Weights of a small GPT-style language model, trained from scratch on English Wikipedia.
Size: width 224, 7 heads of 32, vocabulary 524, 15.8M parameters.
Each number is 500 + 40 x the weight over its row's rms, rounded and kept within 0 to 999. Layers, rows and columns count from 0. Numbers have three digits each. The size before them is the row's rms in percent of the matrix's.

# q: layer 3 attention query, 224x224, rms 0.0954, rows 0-63, columns 168-223
# k: layer 3 attention key, 224x224, rms 0.0987, rows 0-63, columns 168-223
# v: layer 3 attention value, 224x224, rms 0.109, rows 0-48, columns 168-223
# o: layer 3 attention output (transposed), 224x224, rms 0.1, rows 0-47, columns 168-223
q0 092:454513495474524453498540519508483605488524481504516499496553457566557545516503487490489464537502525536499503549513573553466501541540449509454464510484515518475452515451
k0 075:534482494453478526525473495481511501529477473413468470470467547524503490523532535519503505423450456487563478440502498472488592478494550586503467554492517486489465535508
q1 082:467462444516565460523497456428516473556510427525439568532484485568426506492492480501439544462534489440524506560554472421530515510521484543505565504498455537516500512539
k1 071:520557511495427549516466485467505436471473537506526499486557529474484425467482505496503489432557503514499462458499512528560495507444438510427486457513442529487602522512
q2 115:501538547471484491509442464502444530414459533469493485535486487456517512527551589519510540517495429503523529464542519507503429454517539456525503574501548435508522537424
k2 095:499555523495476545509483516447457538467457493560473534531519498503524479521559565433466532470575426414530460553542492390560535470515462575492447516512532523526567478462
q3 107:451517444530508515504525473481511508541515481486514551446484607442501481474445404425490504453519485540514490521463532541423495601475514507459490502500490478511515407537
k3 084:469449535519474441467393421499583506510476538532524506531465451504461455531492503490586517491499428502428453451464464541442507499508500498508508571512496428513445545455
q4 110:530529509471407515533455485493532445512468537486493571505452516495535534466503445542528408513542490514500525507519440544521476516473525545523553490522484486507544569567
k4 112:510469495475455446470513529521484496499490549442483466528468535473462496543570486497534462455495494550484445541474480520516527526478497581523466564406499546446532450571
q5 109:474484553465473452488460565506434479490495503439473513561463527538548573522483528503571501479476593545489540576477469423559525469488455474536576481507445562514530494505
k5 112:547435559556500498546544465567519480524471581468584475494465490419525507494518563408450515503502437485496482525476407525522555480503524477488479434537462468499567464523
q6 105:548488524466444482485492471521511493517417486524407490519481487477524539505457478560467521489472509600497554501471533452458447465424483506513526465522518436531517462468
k6 107:499396470489475494514516479466453485497506450493520525466376539476432494518471466522494399474535537515534434529455482457561455523509497515538501547543538530482477466507
q7 096:524507478580522493508468528475500472428543463500491461529488551473492579490520544514473510565416560510547469514466513546536474477418511518515439557495570474519510547458
k7 107:482480514487514459442527525485418562511505514515500456471448504518463507519518536514535489473559522410491520507512474463518564459496503560524451524470487511453495450500
q8 085:504513466485446396577451490474502449506519462499514498540492522541482528448524543498491509447536541518537540487489482527503539470523522438566475465544428506504439554544
k8 085:521497607499493481497471500498514532527470526497488545499459515477598496562508502444481461498502489545444502544516489565495521519441440504493548505489532502472523490475
q9 093:508461438484514566499456536425506504518523518593542530482437583503485470511472415486564506530475570469522428535545486507508471553459490509525502488496534532503448426547
k9 087:487517451483563502469533503574522443471516460485465475520490531442374493401451530507523476570481540571524505489524486492477529541491525480510508464474455549549446505553
q10 087:479503502516540518467550493515525502502539453489521439497557496473483452489505453497499536438531568541535562525490501524465492490528444503508568476527464512505452506490
k10 072:468486483470518477526558532470464475422554483498450472532465526468483434523471516516454532466486457486528467447574517533537549473471493453515544467462477500475529533525
q11 105:495485567467467500531455479517459553440492477489489476500465439452538550476575578530502472525478482443508511436528513519536479411561518511508512473491549439484508535421
k11 119:522531494515468519555482466467522526437475579537551508519500473500496524533552511482515515519502414463505473562492536452513441495472503517486430557544537487504535505417
q12 107:469555471506468470528508454498487519475548513527570522515480520601514507505512525530528448451497476453504440510560480441521481516429460467484503463469494537456418498489
k12 098:433529500585466538450469511517489461539509541483419516523537534463491459482471495585497495538594497519474532433544519553488499465468540549415448493509525513531483530551
q13 110:505453523448464492422461484491524544569583521517565508502470528522486495467515488398501552498463503543471528540478462643470388547501531531499530519544484530468499500510
k13 120:416512503505483385485464458434535427524494485558560513564487479494480561523470533537516488507488489502525520424476570507449497488520542530509454549487490472490490528441
q14 108:446534517514478517558526516473487558500515510509524465555581492481509478511496489468532554433516535523448489550446453449579512451487493492472508410521448549490496468412
k14 108:537458519500493513519466435510484512527494528451498469468447452500507412495578523596480471508495474476553501471536562468577487483469469519534463489477552431419468562480
q15 108:556469494464518553514515487566515492512433522486464534522428481427533575489505545569468472523550501528464502524580468459518584461441444496495549553437470592455550453463
k15 119:562555504518469482489492620573461568427540526501516481487463458438431476502532526424527501551482467548441427564527467476480486474500524473464453510502499501437471505520
q16 106:519409558507552556508439552500450484554518505480478542487485427460553479534470426471467566463550471504583495459511507456566542457518465502563523511492506464508540429518
k16 109:541546494507464565564462476488494426476553485484541504459465511474447527540547512518472494489504441494475488520541571518507402539451571495535432522510513457427565502536
q17 098:519540495500540493458464530540503536476443481489526474446520509463483506575543454507540495516490493445524463523504452464486494492503427432463518556464541519541515552514
k17 094:486480506526559486556542593437572517505469479532488538517449524502529543464507545428497551516491493430501415469584502503462463474452589510499489442531484460465516534484
q18 105:498518473492474489518481503508466502399487474488516546522499441557477508550484545551497455475441544436459452502455457476485533466470474528490476417555457519537526519516
k18 106:535431482551562489548491534443497531497477502500490485556445520529463519452510453555497483510540511415454488493532412552474539418423471518521479474484531447536479480427
q19 103:426455517570521548464535415450483481462506478515514481491533494450581524501430476445501440483445557459601494604479526495528494528473556504515537500461562495534442555497
k19 102:529514495477534477482478516528601476488451539488554405477516479492483396466441511543410487547558525452501540464492527489465455533468531491529474484467529463544509433531
q20 107:515487539552529484502519538562463485514512469498453559572493492419457514516488536443543512442451459577530511494504536471530432449539514487566533508507483455471469501487
k20 105:527516520550461512467456483500504437490571531505477536493494515475518460623628438595528524547520530486504514513533548514506506481527527520430477502552487445552528453518
q21 111:510493529522437528579490493479531542470497464535412464483499499501496623455558511505457522553583508472501465527494533511444513514460494572440454482484522478444571454490
k21 112:498490502541479443507448523482508494505472484485423553536526455576518548432494413520441387433523511470515489496485472505522562499474462464530589523468484530513508486535
q22 106:490514463523459529513505469488483536483447458553518515541501524468534544503460453478403524413438464435602567524469514517458519463522471387521477462533473506487459494379
k22 104:531478517496512524498494492521435485471511466459476450447516543551550495506528485483568495506443517539460511545558529577465512507531462500516481553469583464448523530527
q23 096:525524474509514473541461500545528486535532493540551517528458476499531493510513545507437486516490435501540488498507482562523572502541541547467507491519490481525512516456
k23 096:472475424554482534456474508552531520481500503541553452500538465592497448404484509436522495558523579546489505501499486507480470469490467554507471482521576557434572471491
q24 111:491542437563480498482497565413532509457501506528523564507516407572559495501508497461466543442476507475517439510470499450523485462423456447504511463475532494469524497445
k24 111:527549538445486511554439462549531523453528581524482408508504463491449456398506630455413504450496471488583489469553505500564534439533519490524488497511513532504514546537
q25 094:433521510488543441530528500508482492506441512506431512525463546459536507462445561496531490520502481521482558497490527523529510469507540529540535464470483514514488471572
k25 095:516503450580515464510506449553472480499449551502519476560468447530509407542475546479504562520502472461515476494468521463515489532525551472520481552578483489475457517495
q26 100:537554448555403554537488590473408522549478419592493576539585429567508570485518495522481489549510516548515471517521553506481417456497499440516469531510511519528560568508
k26 100:493515545475436464489559557434513586513502492483469433539519532486493597456453477508527483496542554502473524445513538501547499493445495512560440506498465504488480526527
q27 096:503495528503485583473462454566500506488506511488476555448547434496527462516433539441477523454526519470498458464499574475465556491526500525462562460556486477488438499596
k27 102:423551499435449435539448448555591548527566499494513526436532461542569481487454539449529471485467504516490534480448528528510440501542538547518533443489503484471434425557
q28 103:497557464450582487562461538443524458457520447490596510494530617489524510459483462577541548579462502443505519447530512412497486508535554530529501560487451539532514483477
k28 110:481528528509516449504457593458473484534443494492468511507506454481473490484556488502475463481517519435534533485416474401488607472544471471552534506522498467530510493494
q29 098:517435491553483520541493491428532515419513556525454575444521428488476514453470520494471522517565543506565492468470565479494451504517481482510555469452388496499489455509
k29 106:578498490503503462440513505578447479547494496468523497510504488515497504550523449515509401489487567544549580491440509491556414498486458478500471508507521539496519532476
q30 105:516457531509489577443420396545585462513531459489482535611520571432552518488445534472522542561478517488459487454474450508497510537555482491473500426510571480500430527466
k30 099:547521538470494545537548486516519475485492522507506544408504477506447497512534489561453484470466443544515535469563529497463470469419492497481533444473504470530511495487
q31 102:414479512494603469514403498522451507505548532472450512494538512454579479536465411502531516441498532533549514489520507513469542476530492531492498518545528462445425477545
k31 112:464501494454553478501489456503497480589479471542536489525479518509487517572450568489508493539536463467497551504489476464462488515547462466522555528471534497498463411399
v0 095:508515554544529499528448563488550502530473460527535546495540550498476511593502522489507526557528458501512543490552573436488444418500444448498531445488502563472524478495
o0 090:502515562468541532491579553567429505500513490491523502562551463489549511543518452503448482520581504525441492473470546483529545500449480442481419455498434491491554509448
v1 097:470497563517484502499510523528487440461482517496463486481457541563500531498478529498459475480596502477527516528460519505489509486456516613567520451500517514519457509456
o1 089:550488500420552489486492488499486422524404530466513491487477530418513475461455526537503525519456547482490448493471546569527535519457471527496459558437487505478502514521
v2 094:473494522519519523462490529487470437449471415462469529548461461454529519500446507431502518493452472435539423505513546531529446518559542523547433505500516549533530446512
o2 088:488494496508462573493505446526586457436516526516484470507473522451554472523591562558469436513536549470465562523506422513502511567492533493552472560565500436538467427452
v3 101:471487492558547467473445524448492486506481521501540531502436517501490561478520426493567574523528467535472468575498521440501585508508520452572523571483428482528489499462
o3 091:509500507445508505537499429463474516484477480565493508514507546507482445502415491483499513467546527542402611453481488560556454465514541507525544358549509526485526501535
v4 088:546503423495563560506491488508552516490484532531507497528501546552492485476535531522467519482479445503457501564542465539526489555537529522484492429497457502524528533463
o4 085:464460552484490495562503532455508458444524466486466432443480452466518464493509493514450545519489515538451514460457454478517468494462469454477516534499515474602552513458
v5 093:548491503494482482442491506482515524560490531477446517515470474506524514522505533586516526521588478522512558549472429492452519560489526546526477548502504444512539485558
o5 086:397503475508542548560547475450477543507489490528517525505510606485514531535482440468524387517469518478543442461502502546519501534508542473488486479486471527439520444466
v6 094:499465497509464551569596484534526491436551452523470482517517503487496531438521517457538495490486477475450474535474509501600478436438533494492520527457516491515536511529
o6 085:565557501515506511458417478555459541515432471450512444592465417518566499517495449564435503475494541537503501544457492483488524624528526491369568483488527534521554507505
v7 093:516455603524558482447498510486480472540510455533509429553487536499531508432511473523507501460587488486526472415461556454529487488535477453497545513457426507486438592513
o7 090:543567524516483528551487446488464519505514508464525575511566431579491463552509504514485509497582509489491454486528565479505520457541472468505488451467480536490512497430
v8 097:514532560469522506495457539494479523500504448487508475523480541536533545453587506497441544552494497511392482442441470504530470484556556520492470493468440557511465511548
o8 093:540528536519497511509602502574525491435532549522509481569523507481518456496493463535475524520509520549539485525516481472481549532404442473432512471518527566537502427477
v9 096:560516508504531569475544537504557435549490533511501468507471569547503525441419442511443450503525402513445472518521440480449469532508465487480519513469492551502497496532
o9 087:495482528515491522498536502531465488411521484489494585506409431493483511541531519553480572511508531532481537557502519508570523508441505488425514493551558454529536519514
v10 093:485521552472407527465531534517496516439487486463544473512537515504487492529426505499447432542475581460435500530452548480488547422498556497561429462537505513498500448505
o10 090:502516501503498417472480507470463511533491523558436461572505415434486420482528534533531492451530458477502492450553521514475496514479481513506502605496473461422504507530
v11 095:545483461513549510514473424551433515491492554382524507476458516494405497426504496532501512428406491478472540522532466523571470476504463486482524449433491501497521470591
o11 091:551486490517433531442515523522516474519474433480439450515529481495603502502459488448512433535515412476530545498452450528447538436451501484499520471516572448532455584486
v12 090:454503479507489526548563568517579515486427525535492469550528555474498464489447496551497521519532510515471487541553533524587507440481503496544532480485489526515516477554
o12 081:519479528478564524478536508520452522534508560499458484485466471499478502452460513501476482507554573527485518493482566517495511527487500450529532490419499509578550495394
v13 091:515477548460480482462466457498514531507489521484464495525515494492509451499518424524529463401501481448562487467425464500534539449514533444489530494582460447506503514515
o13 092:513455453506502541485485520444500494585529454498460561526450489518474447455470554482471456509537498528592555485555528451554466487522488517576502506436509443491445515465
v14 095:480516478489503523525543529486535515508554499417500506481552502521529394533445543475473481519556528528594534521529488468501454486442488587467484512469554605497468576523
o14 086:554486567475524472515479498484459455525493564520509501517479533447442488496486478504423500583536499481519447434513537514456474479509478505522494551529485491432497560479
v15 098:552483521530525550484513449482411528465537567506568512439436443524537605485503483462524460489497535599541535447503514479491475542584456524521449524529460527493512532538
o15 089:533576446451465417553525536455529495516558456442502506541482501495448493558453493462553546552538448503461499503481514533507458460529453529488421499500563460505519498544
v16 089:576508426470471513469530500459494521449534570481518500454534537586491465484490540515531417483478515459515532580449467434465541512546504439602480451520521453537453412549
o16 091:456476439529511465492487531545462538483446469469495486500488482508520512501466508487472570560438468512503565513552512521525506549603438557529547484497514417496526528490
v17 086:519501498487513512522514444462442478473442495475528491493478552391523524541460539506533514533463502503479477494472520467527525537420556490537474535566522502465426511486
o17 082:486480514558508438496484500436550482526551528531542470497526554463457493535605475400504477539523475520526561511506525568458448506558519520498459481471466542562518528512
v18 097:430504421471447520511595501498535553474606491498549521555574530514408536495537454524577492578520462483446472535534500494436545422503471526474461485506514489576509465516
o18 088:514564496491456561488471540485534524557480544524454470455428493521475445535422519492428552448527444524509496544473470441509496522440460486528555491496472477493572498449
v19 094:478525538521481470494518523476475518492492497519562453558524541519459544463467498486464462541507499500528502550461537515518395480429435440474463468494539418492501543444
o19 084:515475540437513541551513552464493470521546510508563553447512493500462509537473503491555581475471497490453504467513391452506490538492480471522525455452499489588552439574
v20 096:574532510485435536474488478526424448494511535524491478507496522476518501531513514480525485559406459489508462515515481485449447400453494527485532521471524536543497497470
o20 090:495450504533464566517512525483566519577467469477515475511540507532527469458525521461476536465472482449489490461474437499456539524474503428490541428515473570451513521452
v21 087:495479494517513486466507516572470483450405466427490562524459477541509434454513507479485507513453483470497615448538487528470485518523486455466464509461471527520525442470
o21 083:529457473514503478519529465567520494480582519502514439432496536401457519524504523508529481489579520513574465503477509558561533602510451564507538527563514516480478513493
v22 097:503511520481486488451483495508550496507455453577514495568582510527547438524466530490449463521579492481548487510553587496547404476560398509505468480499552498404451487484
o22 085:491438444499489515487530505484495538538519471414520480497500472505518548493550476470488514471462517484502499435526536494495527466446459519474445556454528481538433455429
v23 092:507512588579487446541530534540454518483571547455498470462503579488469496512524506503553526532467527500493543520521514551506457454462512543480471470508462520456516472410
o23 092:517426486512553521597501541499521506486470431534554547509510514509445437487491428585446470529541540506499456530461482541465522497575509515512447535505511518497568500479
v24 098:484489525519513469470529464465437564457537506527455455479504475515479557540473485528510569460548452527497477497533499524541502509499504490523427515532531518439558515535
o24 091:463519494584471546520446496408561523608507461496469518573475522525556573515538454499480470539517553461528469504475529440492412440535445454424471499538500430482462488460
v25 091:552471453491576499542497508417510491436546486515510472500535557380500541400550506547496476441569475536451495532471495454533506481464538504455583503456510473497528478525
o25 092:508480537431535454514469553554507495593460502547441478483495396584513477529441485492476521515479474457550471485538514546554566521496512542495508508478485575481529523489
v26 100:444500475543473475405527459483559537473523487542442446507538504456611528505568561498460469534527491440450519520512449507466467534472485447518550520406426466559552468503
o26 087:496489453502483535505451503555449450484423516497451507480467436456455480450479493489515565465475515551484517523484581423509553467525458575554526472483525525472527555482
v27 096:500533541512508490482498492478442560532533443513498508510492444530547471575501500505493545491431493499446454471530525601402490519502492563470553595528535520465521513469
o27 091:493527459517451493509465521518492557478594566536567495552504497525468577559515529484536457570494536527533544480512480463558452495483558441504456432568502499534459586514
v28 092:465523479488504480536470462527400453520480508499502526551473468515550532498529508519487551528529524479462464556446442533497554583553468554530445480498529431477474536513
o28 086:603493493536498486554549520425556497467527496400513432544538520450482483491461538450497482476493497540451480509499463432524497510442509565483496543515547561523513541546
v29 100:474488438442509488476518507475502351505555476489474461510538466524543467464537588471527507435503435493544510477550575440505539470528517536523394518529501504509424484467
o29 092:510420518454560523477513498504566494515496489502554524529460526466541449505506468497460487418555506473559615520459509532463487506486463561526491532484529478478441505495
v30 093:528452474485512550502540474463507490440534529507527522483516468512539510452475466488335508484463458512551521535492492468556537562539517553518564568495437497491522489494
o30 082:529452536522524480589487491532537500536551455547498572471511465416478530482490562577610449521549504448552477489556515511500455527527473537386525530495472532461516406518
v31 090:548484491470464487417580494457565597424474468444489496462505452539589530499472535589455561482562510475484534508472490453497466510515546472465483495552532544581538418494
o31 086:488478546464543470500421537595474425481554484500526460556513517440480482416522508489530503541443484490535506511415421514505481553522564516521497516535500436507512452507
q32 090:524563474551458527500468527475476493509589440521515487551522528501503518475502545444475472445597471597481524487400607479502532548471556535509445493497500527454519472502
k32 079:495494482384530530481580459479521510491542578489401550508475468498475512516511451542575478464451517420576471448451526563433425600514509438559496488454500513502478455455
q33 083:577524487588526468501451487581468469501472563441558589470554445509572479497438540480506539541502411492522495527494466513572549529492491519443490474475459558513514454522
k33 084:510535518449498521481508450499462583479527483568444473506504526471490541452553438521489479491453558570468552486481520531492518465454456480524492605438519535483472557497
q34 099:535443414432452489448489450508520450545474583474480496424463416487490542473549532552527493514474499518455589484518515404503475446492506493541521541518570550499469453446
k34 090:448504525518487479481521562549502564465495548497535459580531490498477527549522507470582514435466476569548478456466498562429519539595435481525485480598495457444549480485
q35 100:523479431508485485534532490523520530475505529478528555552488495475427458479469427536502508517491453449481443545529481534547579524474495526523451509488464453521508559443
k35 084:539428465491542443464466502453520528492425438495524558514528464569472448550456444508493558534519475447504521529533511482451490503486410533530465464463480416554494464471
q36 108:420550540514522446558509483523480413527506460485456456470562535446515532447479514510508462491541526548561524452423471477589569480573503482436521452521456463454459499503
k36 103:497447499480471462476471516505544552529533544486478525520434479547502546553557530512528507439545534507520481491400484511474520538542368485507486428473522500497480455527
q37 111:494488504472529484461542530448501552516527558482495519463451520487443482519554499567508488577544540502514491527552435494459524497482515520522532513558505533449538488542
k37 101:541524459518518557523534532520517394444482453575568486515439457504530477464545495457468479492492463547546537526542476446505567525476582456480488494504460513510519429472
q38 108:463561481570441581509589463490506530449518506551542467532553492471571496513494519470528427508436502488542509529496438493530474489545496520481495588470591506492561531475
k38 115:545447484427530542566528492498491572529481532527457442511521528516513457488478530542439518517565518447524542607551456467475577422538459565587511442453443471532441552493
q39 115:497600452499519550479478477440446523424441482447444464440478453566539531558500544471488506520498568539547502429518504464483487522458551498467507503498448580529531502429
k39 103:516548478492501532431455590501449490585533506529453474514492439584504498395465457487515513470464437453476543508455524532519463566493476510541465478514524592531495509474
q40 081:422475429516470544439510491486506458598462468512508421414538560524432506449533476536459453496543500544510518531502488504491479476467544483501524481499429505434532597466
k40 076:526526570512481430510497481558543468512566532582491507550491460503472462544472545456532512484511540456511447478509487454493471509534447456554477474479575466470472461536
q41 085:532493449528450574514551562469505534522486506498533444518511500525503527541497443535563443522532545429519617446526507492473532574558540509577462508480509487490439562489
k41 079:483475509506501508493518529529370471478506512526515464455475488556437521472520531460502522479418490603475483526493468499491469448452424489463468451462499609497558430467
q42 093:469468581513526452536470419486525439535519510487508452471500479395526609490485550507454508495486521529532625478555494473523453520519448493506477473518547468513494396538
k42 093:457475417449465511417572505483563506469550590484514484487519462483493530514521516542470455499491456492432471436520541402436473457454520474448461541478539423516552542507
q43 095:516478535471504524522427492460480478514450482485464540484594403476512509464529491482509459593494510466511476490536467456454510486547476536524536524519527517502493463510
k43 118:434494503457486455459538537485526512472511521505483488494543449477442550507544460489514496463536482471538542492580516501465493536555479511477436525498504453450515484419
q44 106:426462466446475487505527517501512493389488436505490585520536497467458392476556510496539484550564503535519467560489497488513519552576536474484509492492514476520572552476
k44 099:448498510497497495524524542512546519447547487507541481455507531432503544460531534469523505502484518527533479480531570496463443525494527487526452495521541475500482477522
q45 097:485463485467487529518543436558534535477559510508509573570519464490491527450525464520520489524469492537509489552477494500468579486486478483528489494522444482508507529517
k45 103:534496476493492570510515522461456495524471487525538534512491498507596535437539548503436494434524518497523497499527486431504480555461489531560440490531441573457462459481
q46 104:469560457522580486490535501459543544490455554479548472472469527514540492486488527507479545523425456580488486568458526536524476434498536472485536434525527459470503481571
k46 102:559541494490436545478456528514555487496458490482518503569506517536504571561475481494475497471568450515501501502457504516548499542521543500419405439500464488512467480503
q47 108:511444510539484576507484442550477552497524505468507493465481476533455508578525508404493530511495468521518497496497528469477511479563443481569522480534519507458564482508
k47 099:489520537502395516521488471500464503538461441476471525460500499400498542503460515536501479475502472503481409431538491430451413485522483574476477484405549475473458444442
q48 105:463531468498557452518472490473435480495446445445450477524494475427526500567464463557498507504441568467427457521484493491424496476459460442438434533502561468579469512513
k48 097:515488545551474500444515464543473527492512535525561462461526522512564431460539516548581426482504510590482497507552517570433430522452536587518472579509489518530446507467
q49 122:451495479462509446487469439484461467431481565513425539536452467473516582495521403524574486522519497552538546517462518459480540538512503542553589426507499492551500502504
k49 110:551513519534472482555507477586494518416542511533494487570491444536526447443584537516484442615525449463459526535472498478465483538569483534503512487499463507482530518462
q50 120:465484532533428387536535470499495500445543490542514514554459515509421469568496505519516471566488495534532551462560461455512424537560438481510553479512534574524526465480
k50 113:540556514512453529532524536561621489412605488494488502477494524533505490500537511553529442488572479525489590525513542488502566473546550509574552439584486548517590470446
q51 115:489470450464474455458532509472580514471455477505453473473479495561427527580457478567502498537499497439516501562553481537490527600446443521493478521499497538523540437505
k51 105:632503546501527531468475524582480516427438488484508590559527519548541487507486563472439541569480492520490515435399524483508448492472503526534535476500459491555459511541
q52 118:469462521511506476552460445525546550469496533528494471505548514501530505511501402549455439488524527533603439485494492499446555520477522522487578532523546514422502448521
k52 116:507530490530525511476492484514498447491483551478522468414413417509520464453614488456489461469536451556475450505491530466496524515540502505511583449480482514521463470536
q53 110:507457520498483487550539493510459470547571571456491472536428510510520542490516594600520507510505477488518448539460432511505472503495491456450481479532505533476485496492
k53 102:481495488497518532498543562486505446480532483460479542532497497508569558581451533526556491469513436489500516469529511510458458482464483495547548449583446486519538460517
q54 110:495504600504523553511507431554462489491500573496521512534604548485570498460468507494455526486485502533468456529451461554490426424513535517499495494568517485488540456515
k54 104:550508556543442422512466502503487506498480502498445495455480512493480497547496505485492508509532483528544585459523454487428497520552542536547500490591522514549519453524
q55 108:494492435507544525471487458446504504519473541520511482577532429506483493521468547562534530539504574496561456528483472465570531439539451527548440464447437509478543544524
k55 097:480576478474548479481518504539486502502448541500483469511559469419486462544462511588511466486523490493578473480486510521450437476503584503455397560551587491514480505537
q56 108:510524504505486485521498592517525488531534459493542454491512453521538490514524516526534538463409488508527601468542526539438572541527446477487495511535461501476486505540
k56 097:511524485434513511468482471471413484518517474438498440544555486519552498495582438482490476500530528436474509525484524458515460564465475480503497546497509572462487525535
q57 109:474492488470495459483495515573506506500473536445482528517417492501507522504499515495531536549457517517504527534528405531501530506483471502453490463498479508512469513467
k57 095:556520553510499518485536481536536530517437498451515450508470497448515486457466502492493492551527477558492595508529470530529475446435546538478532479485503543513479499520
q58 109:498440521516493405486505483503521531500528496472510488488483471565524503499556550560513450535424473476515510575498461465494447518518527556500534484516501536454489447559
k58 095:472511491500472460419477526487504468530480443451544504493503511440514504437489512511444445537534482434547504490564503472516507501547489480520572487482618514537511391480
q59 111:519496455490531470502503509474551443534489476524459505550376436493516511528543547546573517537494526542518579418470503431474462567455513464551539493474497473437508505574
k59 100:497493484574421544467573498538420521532488433486409476461469483496446479487502495518522506483491533522461460496455474420442501495453552458507533567526501525544453488496
q60 108:492509459536449469582550455516539482523486495477429520507531478465524518537542442533541548499529520494527481480441528520527601504535489562523450513533533473542558497508
k60 104:530481533529509544562455488537530509454374393456496578511463513438493462503532463528544514497539474501530450585448423480482544530546493567513478539510496543547552474416
q61 109:461581539521568478534523519458491529468538560576522488453490470439501515511509446485574531473541561463487510488559501514552469453477555422471514466467500492534536485448
k61 096:440528525513424463446545521494477498526544500508506475480479493438431489500493497479525481484493496506544522460513476602496491587491512471512486563494553534426486498560
q62 112:482501528538485526514485436494500481528503421553438517510477534460513491497498500436551463523473507487519588514473514534551498494500528494501553530463462453516500494525
k62 107:483460489382442449541480497591446522489486502531499530461460499443575463579465479554502525493467496565444505523494516490478440509477484546501453495471518423453493469443
q63 105:505471405480471581537447569464552582512508493499534512506492616551546493499513462434497429466519536502558488505478502470536546501496503557491556481544533493570538563482
k63 096:517537553505441500497521556534516458482506481506483491542568543576519505475524442545450542514505447490521524531523557494577529543515506469439516403524447537551589443435
v32 095:525530537530463529485468559566552549512460519431528480493491557454438581501512455482498527507476495494552647520442466537536475449473444439508493565481535514487549536478
o32 097:471501519508561506483480488440462538410456536532486540405474493465542438501534509559492530489577450525492517550507614481445562525514562560616585486546483449487493442528
v33 099:466523517504506491388481517465519534470424488504547540443505477497498484525537458575506537536500497360485503496414498553549518458469429537531565495499456496535528537540
o33 094:446483515548492568542507444503505506549470528455562518487526547390491466475432527442490482517488448568585562555481439553486514568544500539489547430497480425534566437451
v34 103:501471489506482552503543504507576492470500468487493448470436527469566426544540424432517506501482562574554492561479518554460472427474499501506495481481485379471485501511
o34 099:489419528480512485590440517473534519440488473513446533598512472573504550543463529594439478499489420466449495525491519484530554471497520515486516506510469584545505491515
v35 098:566465422519556483446496568525532551480459569507456480495602507459504429442473446511496496556477513519525570477536469479484454522518533472524497401513461456530484546511
o35 099:481499526451439492537508517491427454564504491543537468462386517477436542496466536485490526534488471465508432504458552549513535466538498472472507502459511499467446473452
v36 099:524573493490543491481500482511506487571449554475469466480426514504471544466541471546522552490561494498466461489485437515473506452449441434493436534464492544513493498513
o36 101:508535482461507519455493495516447552435506493490499461558533454467549464475509528455515429487534547515523572555504530485476455475480547538567492508507521543460527490491
v37 099:503463570528481491530495462489459569502538533496534480485501489560519447542525488377454519451490491512518473533504518507486515519476464472485515446569453459500447507532
o37 100:537512543507413436535561538489568499499495509525493516598514504465436470493528530540515474548430475515492471503533519460540546466510539531498521468489489495532507499477
v38 099:462495456504522455426566510416547544491446521465492512508486494466490476515464414449495498466438442497560484479550473487522531476450541459574432561504493500507541522510
o38 094:518516503465533437472526505549472490505480516572558504509452463495497474513503591563470513578530511458490561493522511466484437581475525536516529427496484524472472525503
v39 103:417535527481538445514462467470509502524494513442435458546476484593533456515501511499451474463529411459529522615507445459498471598530446449526423395470526489522418499414
o39 095:474571488527457463525537484509485530486481454555566500516503477443468506511447490536530565480466472503506553476535529487478491539488511538651476572497549464473510522536
v40 098:462563461526461452472528500548476460497491489483524450511504516455412493518511451460439483422460425512525507451550456501546511490509531477464511529468540509495510459499
o40 101:489481505502556530476582533445484488543456505481465583469498456482498454402481500492472447505502603453440469453515536465463589528416439544477426494490416454515460557509
v41 102:555493531398511481482537495501501497543536523417531563441520520543450473464453513533479532437548404488514452475528485522467510435456465490459496482514458461509561452518
o41 100:494494481501562468505514458591559507488503498529452495500539446476520471528531481422429462577504481431518446491500467479537556482530485504510539490441423486484501516461
v42 107:502503512502515508521558526604472489463472517531517487543544552493501399458499581420588457542488446487466458528446517434470554460514555446508561499492526450533485572491
o42 103:479497488495492534567505432436515498506583428502568612495613576503496546512503477512473512503511490490422443482565512527489501532487498555471517452477467501528482506542
v43 102:531567583461491418568502478505474503479444472481543448472496501515478469476423557466558490544450487539500494471450514491472473494524471489560514402518479482485504557555
o43 102:530543407511492512512547473508507522471548554463562502478471479504475511515559552518485543495493468508526456443540481471509524469472507488412480437499556449487553475513
v44 109:542501538475534514505519514520480544522496528500450507537541483506401511487390500491502564422546522430509544456495545490504466560536525512549487546448536464485470489557
o44 099:457432426544515552434507504498528478443462496447595432508455502472574429507577499526467497542505540422499517431549505516448519495460538498482415442543448539562462509502
v45 102:553504493528492503525434470531494501492529483498532550512471524544503529546583540541445551504513480488456525497510503533496519535511416511490475527520466550480514508513
o45 097:532448600487505495489558520475522552501472465527494462522481504521548394492463481471499478467516525588446424521456558475491488383461552490595486517512575501540503473468
v46 100:493472476459591504487488467534462510498474533534555590562522534487542517553455479473532503436542523507549487461423449517535489556530497532502477491543526517417532468446
o46 103:507532502529437533542471476472477515526503442509455461480457469501501442500529531495503478592472433491503504450476531455506454433450526499501523549446476525492459518477
v47 096:605475501477474487461499487527537541540397476474508541579567519536472521516546504502509490572526422497511556452477382517536489450524608490551529489519458516539468512481
o47 099:493480482517533553489534438510477478445545533530510481433454520540472380483431569489434444539374568446544498467512530514537536564540440496479463505449535491495499535573
v48 102:481491462498562538524504473458483539518478436445476522448522550531503532472499513561469483480456510476487469443497422514599509489566499497453490499538481511492512539534